Part of a small language model's weights.
Architecture: LayerNorm before each block, tied embeddings.
Training: a variant of Muon for these matrices, 117M tokens, 10044 steps.
Each number is 128 + 32 x the weight over its row's rms, rounded and kept within 0 to 255. Layers, rows and columns count from 0. The size above them is the row's rms in percent of the matrix's.

# layer 13 MLP up, 512x128, rms 0.0914, rows 345-369, columns 64-127
size [ 98 105  99 101  98 100 111  89  95  98 100  95 100  99 102 101 100 102  94  93  93  98  99  96  98]
[[150  83 101 155  72 116  85 110 135 134  87 125 141 112 101  72 121 144 114 114 136 146 121 112 101 195  99 115 101 133 148  72 140 179 131 122  89 145 215 206  83 163 110 147 110 145 118 164  92 189 107 157 124 108 126 113 193 190 180 164 129  95  43  97]
 [148 174  91 115 125 113  91  84 136 105 126 122  98 187  96 140  57 140 127 133 132 160 170 135 170 119 101  98 145 152 114 177  96  89 130 183 118 141 152 148 117  72 110  73 190 129 148 125  94 106 125  67 143 195  63  98 179 144 113 162 153 152 161 109]
 [162 103  91 106 156 115 148 136 147 153  97 147 100  79  71 126 163 128 135 122 134  74 108 131 154 187 166 158  64 184  94 148 141 158  94 101 147 179 140 112  95 156 135 124 107  66  96 111 148 112 117 103 119 137 124  96 110 116 121 107 164 157 115 115]
 [106 113 142 134 192 159  83  63 102  77 151  93  88 101 107 142 162 109 198 150  71 160 104  79 165 107 130 129 136 139  49 182 144 103 114 114  68  68 127 133 126 163 127 180 142 113 157  96 159 164  97  76 124 174 164 154 112 125 150 154 113 106 176 174]
 [150  87 155 159 132 139  98  95  57 113 115 129 139 103 127 173 119  53 141 127  96 207 161  97 155 124 155 196  92 166  81 107 177 121  95 163 214 143 132 102 120 165  57 147 139 128  95 116  69 127 153 107  95 149 127 129 125 138 123 104 159 151 134  52]
 [130  87 163 159 139 143 112  61 145 118  94 183 148 149 131 167 153 139 178 169 122  84 131 175 128 155  93 190 136  86 141 180 140 145 143 117 173 121  77 119 130 141 158 128 143 104 101  83 103 144 138 137 137 135 142 105 140 117 126  75 103 169 150 189]
 [130 150  98 126 121 105 135 136 133 142 174  65  94 156 178 123 125 140 140 123 129 167  99 112  84 164  97 139 103 147  96 131 156  91 116 145 179  82 103 104 113 108 102 130 133 106 114 104 104 120 127 197 129 171 135  79 103 158 173 117 116 136 165 136]
 [135  40 161 106 127  84 157 112 112 125  89 144  95 164 171 145  98 101 132 110 167  63 162 135  94 125 151 138 116 117 111  89 107 147  49 112  80 121 146  87 101 154 131  97 125 210 149 171 176 119  93 110 118 111  75 136 143 108 138 128 104 144 161 148]
 [154 114  77 127 129 160 115 113 150 133  77 104 106 168 155 100 174 174  94 163 117 147 130 137 119 158 134 139 176 136  61 173 146 140  94 147 168 103 132 103 198 162 100  67 147  98 101 102 149 108 136 142 109 143 154 150 129 194 127 125 143 183 183 178]
 [ 96 115 139  99 124 114 148  70 172 134  97 178 154 161 162 184 133 105 183 138 111 150 168 155 184 129  98 139 162  54 116  93 122 128 130 186 114 130  57 121 157 137 105  55 154 107 128 148  98  91 119 162 122 126 131  85 136 106 120 152  96 129 151  96]
 [ 95  84 180 158 135 178 109 103 146 148 147 137 181 142 113 170 133 132  67 189 164 136 147 158  52 133  85 131 124 134  97 158  97 105 164 166 118 140 132 124 128 116 126 167 121 101  83 173  90 127 131 131  29 154 126 174 134 181 150 180 185 124 140  94]
 [106 102 100 121 196 124 152 142  94 149 135 145 131 122 127  77 189 146 133 129 189 178 143  72 121 138 125 139 110 141  89 162 203 154 105 138  96 104  92 144 148 140 125 206 148 128 146 131  98 141  97 154 181 103 121 141 111  96 131 133 168  46 111  79]
 [160 134  69 131 102  89  68 147 129 186  98 162 182 143 149  90 101 191 159 106 112  94  86 105 115 202 125 140 100 133 156 121 145 136 160 171 130 102 100 157 132 142 133  98 161 132  88 148 189 180 172 159 145 147 163 126  82 153 111  65 135 148 133 133]
 [101 116 110 117 142 122  95 114 115 144  96 137 129 173 119 161  82 117 193 102  76 171 156  90 197  84 127 152 181 112 106 113 204 140 123 136 123 121 114 138 171 126 142  52 129 128 126 127  96  92 129 112 141 187 113  83 158  74 177 194 149 216 156 127]
 [157 132 110 111 190  98  64 124  96 139 148 129 157 135  90 105 124 100  86 143 109 112 114 119  58 127 156 112 141  96  76 105 174 107 163 154 189  62  72 158 136  58 162  63 128  84 145 120 173 122 106 173 128 176 135 131 160 163 117 100 176 147 110  66]
 [ 82 116 137  89  93  87 107 132 126 153 127  88 172 135  74  75  99  88 111 166 145 180 157 148 174 153 170 187  72 145 104 150 151 124 174 134  80 101 106 115 149  77 143 144 104 133 104 155  70 148 116 138  57 153 140 179 125 117 129  87 186 148 120  98]
 [120  58  71 110 135  90 177 140 170 101 155 181 122  92 114 119 129 112 206 106 152 147 124 208 131 127 108 105 105 137 104 159 138 117  88  55 104 130 129 207 178 102 170  88  61 156 175 147 114 121 139 129 130 155 133 168 132 168 158 104  63 111 109 127]
 [136 109 101 144 170 149 103 139  86  81 122 153  94 158 167 164 133 105 162 132 161 151 145 134 152  91  91 158  58  44 116 106 145 170  77  72 137 121 184  97 186 150 130 128 158 115  94 184 152 110 126 137 112 201 177  93 189 115 140 121  68 169  93 158]
 [ 96  76 123 154 127  85 117 100  99 137 198  87 136 160  91 117 159 120 143 175 124 122  82  95 194 166  76 121 169 193 129 133 130 120 118 141  88 163 112 179 149  97 180 124 160 130 114 126 137 199 131 177  64 124 158 155 166 112 165 146 126  82 151 104]
 [114 156  94 116 131 127 150 107 148  93 158 107 114 162 175 163 152 108 191 138 134 115  84 158 133 111  51 148 124 129 109 170  76 110 131 106 181 179 185 117 132  94  90 109 107 119 157  80 141 159 175 103  95 133 162 168 140 147  82 183  97 155 164 121]
 [106 107  75  84 108 134 141 115 120 156 202 139 126 186 156 162  87 139 183 143 103 137 174  76 164 153  92 139 133 112 175 102 154 100 114 154  98 136  85 133  99 192 157 100 160 103  81  67 119 155 130 136 171  88 120 133 121 123 105 115 121  98 139 177]
 [123 121 117 185 137 139  99 126  93  72 135 148  87  93 157 157  93 172 102 155 126  81 106 113 161 172  93 112 176  91 116 141 169 102 100 137 126 148  84 145  64  75 119  81 120 142 120 113 167 138 190 151 105 142 160 167 121 113 131 101  79 148  85 142]
 [102  98 167 150 110 112  86  96 106 154 130  77 156 135 158  70 145 124 117 123 140  89 136 163  98 181 137 186 125  67 153  72 157 131  78 113 186 120 115 100 134 112 109 140 167  55 192 119 126 107 179  98 139 126 120 147 150 192 185 163 141 145 136 120]
 [129 176  90 132 120  98 125 123 134 140 151 136 180 103  54 178 138 193 147 101 160 102  80 149 187  94 115 135 146 133 122 155 132  25  85 157 104  99 137 129 164 188  99 103  99 116 151 161 121 151 139 152  96 133 120 125  97 141 145 141 160 119 158 115]
 [157 107  95  95 111 186 136 120 167 116 172  81 171 136 124 112 126 140 110 116 144  99 107 120  98 124 154 112 160  85 135 102 170 130 162 162 153 124 115 162 175 156  67  99 136 164  92 156 149 101 157 113  94 161 110 132 131 192 163 157 191 145 141 131]]
# layer 13 MLP down (transposed), 512x128, rms 0.0353, rows 345-368, columns 64-127
size [ 92 102  99  90  92 101 119  92  95  97 105  93 101  94 105 101 104 104  94 100  90  95 102  93]
[[ 66 153 119  87 173 111 130 104 173 136 168 144 129 163 108 120  71  99 135 122 108  91 135 171 186  46 127 180 151  88 148 176 117 121  78 123 149 142 103 114 144 148 146 130 158  79 139 131 171 130 114  97  95 138 177 130  96  90 168 108 164 128  90 176]
 [ 97 203  87 165 103  72 171 227 119 142 143 166  90 120 155 129 134 191  74 118 120 118  91 156 125  92 139 104 128  77 174  89 194 114  68 100  98  76  92 135 162 119 158 140  67 130 169 126 102  95 143  87 163 123 167 113 137  73 109  62 125  91 150 134]
 [148 146  95 153 105  36  76 115 118 162  98  90 102 149 145 160  96 118 104 144  95 113 127 105 149  93 132 132 201 198 156 137  72 185  91 130 114 113 162 150 167 116 130  99 129 183 127 128 105  79 173 127 182 130 107  50 155  87 162 155 145 126  95 159]
 [112  57 119 102 124 135 123 140 136 139 199  89 145 128 121 124 127 125 154 149 144 196  66 168  92 140 115 128  91 136 138 174 108 165 148  96 193 129 125 136  70  91 103  99 117 175 121  78 117 123 155 134 129 117 147 176 146 145  61 121  91 188  59  93]
 [133 131  94  78 157  90 149 140 136 113 105 127 118 192 119 156 158 148 104 192  90 118 110 172 108 135  84 160 117 138 101 111 166 140 196  75 114 110 128 109 158 159 161 105  71 163 102 161 116 142 121 110 146 129 115 109 115 148 136  85 132  62 141 166]
 [142 104 142 132  73 113 117  99  79 161 162  52 119 128 137 202 114 136 140  98 138 135 149 110 164 105 181 128 116 172  64 152 121 107 156 128 125  87 155 141 163 111 111 110 101  80 175 124  85 174 100 145 104 162 122 182 131 119 113 120 182  79  72  79]
 [186  85 183 104 110 158 115 153 190  97 186 111 101 174 193  96 138 103 163 117 106 135  64 134  57  69 153 132 115 125 130 135 127 102 114  90 138  96 154 130 149 187  92 137 164  67 152 130 153 135  55 118 163 132 132 132 175 127  83 163 137 166 117 131]
 [128 184  93 118 144 137 136 151 212 187 116 132 158  83 132 121 126  53 148 170 132 162  46 174 169 134 119 152 115 134 139 159 144 131 165 110 141 170 121 144 160  98 158 117 117 100 132  72 154 124 114 101 160 100 137 109 141 134 137  95 180 106 113  70]
 [ 99 126 174 123 111 164 138 178 107 127 108 143 132  80 152 177 102 113 146 108 135 135 128 146 163 119 100  92 137  89 150 124 122  67 115 125 176 135 127 121  61  92 107 208 137 142 123 115 108 169 126 128 136 131  87 147 123  66 124 131  94 110  71 117]
 [121 156 106 123 138  93  94 192  91 138 187  85  94 147 126  79 151 100 155 129 149 121 125 183 101 132  83 167 197 117 118 149 118  78 141 149 107 138 174 119 143 193 124 108 177 115 135 109 156 186 145 162 149  74  62 147 123 190  78 161 191 186  80 155]
 [143 164 123 123 164  99 103 147  90 110  80  77 135 144 161 126  88 167 212  98 149 112 135 110 149 118 146 119 147 156  74 135 149 184 157  91 186 112 154 128 164 154 152 133 136 122 136 106 144 107  45 135 217 118 104 109 120 143 109  79  48 125 150 164]
 [124 105  90 112 182  87 103  98 108 128 116 154 133 166  68 111 154 136 152 101 140 157 151 189  90 137 101 114 107  79 138  55 183  98 127 118 133 175  69 143 122 116  90 140  95 124  95 107 131 129 125 127 111 198 116 165 114 132 158 188  95 141 130 216]
 [143 101 163 163 112 162 118 167 149 160 139  93  58 103  72 157 193  89  55 137 139 128 142 123 151 148  91 140 147  87 126  95  90 135  75 114 164  99 184 175  55 139 140 150 128 131 119  76  74 126 117 115 125 131 112 130 149 110 179 192 154 145 114 153]
 [190 183 154 174 148 125 146 115 123 108  72 161 226 119 133 135 114 189 101 197  99 101 113 112  83 136 125  85 132  96 123  59  85 146 160 129  62 156 129 111 185 158  99  94 136 114 110 145 146 149 125 147  85 107 132 126 131 104  88  64 117 121 119 118]
 [145 122 150 104 117  86 103  74 143 138 142 132  28 144  92 111 140 102 151 139 134 129  90 131 188  76 109 156 132  77 106 174 158 134 131 120 103 187 150 140 122 135 109  81 159 117 139 169 119 152  86  97 109 172 128 120 121 119  99 111 124 143  97 173]
 [134 172 105 126  99 111 124 103 136 155 120 178 128 104 137 163 148 105 111 137 130 139  98 152 136 149 144  70 103 172 196 120 118 162  98 126 167 179 108 109 108 105 120 120  73  95 163 107 147  50 119 127 200 120 143 111 147 198 103 161 103 133 174  92]
 [169 103 151  95 132 139 158 119 121 116  55 106 144  82 122 177 118 157  54  74 169 139 150  93 117 186 161 169  91 145 151 112 161 166 146 130 156 133 135 113  92 116 130 158 166 166 152 144 155 141 148  96 136 110  92 135 165 124 115  87 157 101 150  76]
 [109  89 118 133 139 118 116 170 105 137 161 107 183 138  84  93  87 181 128 169  87 152 123 120  63 144  98 166 133 142 100 149 113 136 157 138 184 132 144 163 112 148 127 136 115 101 136  95 179 123 118 137 118 126 143 174  89 110  97 137 121  94 131  82]
 [111 162 148 137 142  65 138 120 182  98 102 126 162 133  67  87 125 107 101  91 138 126 129 179 113 181 145 133 154 165 119 100  49 190 144 118  91  49 149  93 137 151 138 131 118 129  82 163 120 192 137 140  93 103 133  51  87  86 120 129 190 161 104 182]
 [119  81 134 118 152 117 107 157 119 156  82 180 125 136 139 114 209 128 113 103 198 124 151 143 113 150 154 136  83 177 115  71 140  95 145 123  87 111 141 111  89  84 125 138 177 139  76 133 125 150 123  56 137 123 115 137 183  63 139 142 114 158 122 137]
 [180 197 145 131 107  94 145 140 148 159 109 122 156 102  96 113 143  76 115 105 151  55 127 106 136 127 144  96  75 139  70 115 112 156 159 125 125 175 123 115 104 109  90 139  78  80 143 106 174 176 104 106 120 162  89 167 100 200 133  83 120 109 160 137]
 [115 108 117 131 143 176 156 156 143 166 180 115 194 162 110 107 137 142 119 151 109 102  96 170 120  89 163 113  76 216 137 127  99 142 166 179 148 148 141  71 167 150 149 144 128 104 167 107 131  83 129 162  97  89 142 132 158 110 115 136 157 106 153 184]
 [ 88 149 140 136 120 125 137 129  85  67  50 122  76 177  77 151 136 186 121 124  75 133 145 158  93 147 141 122 143  82 137 131 123 104 164 179 107 134 158 113 101 182 127 143  66 149 184 131 153 194 131 141 134 124 109 129 116 116 149 144  46  93 136 116]
 [139 109 168 104  80 142 193 104 149 144  80  98 145 151 118 116 131 144 121  83 135 210 139  62 129 147 159  99 132 150 164 111 118 128  63 120 102 101 145 165 160  94 135 138 112 174  88 173 152 103 123 112 121 132 139  90 144 127 127 157 132 152 175 145]]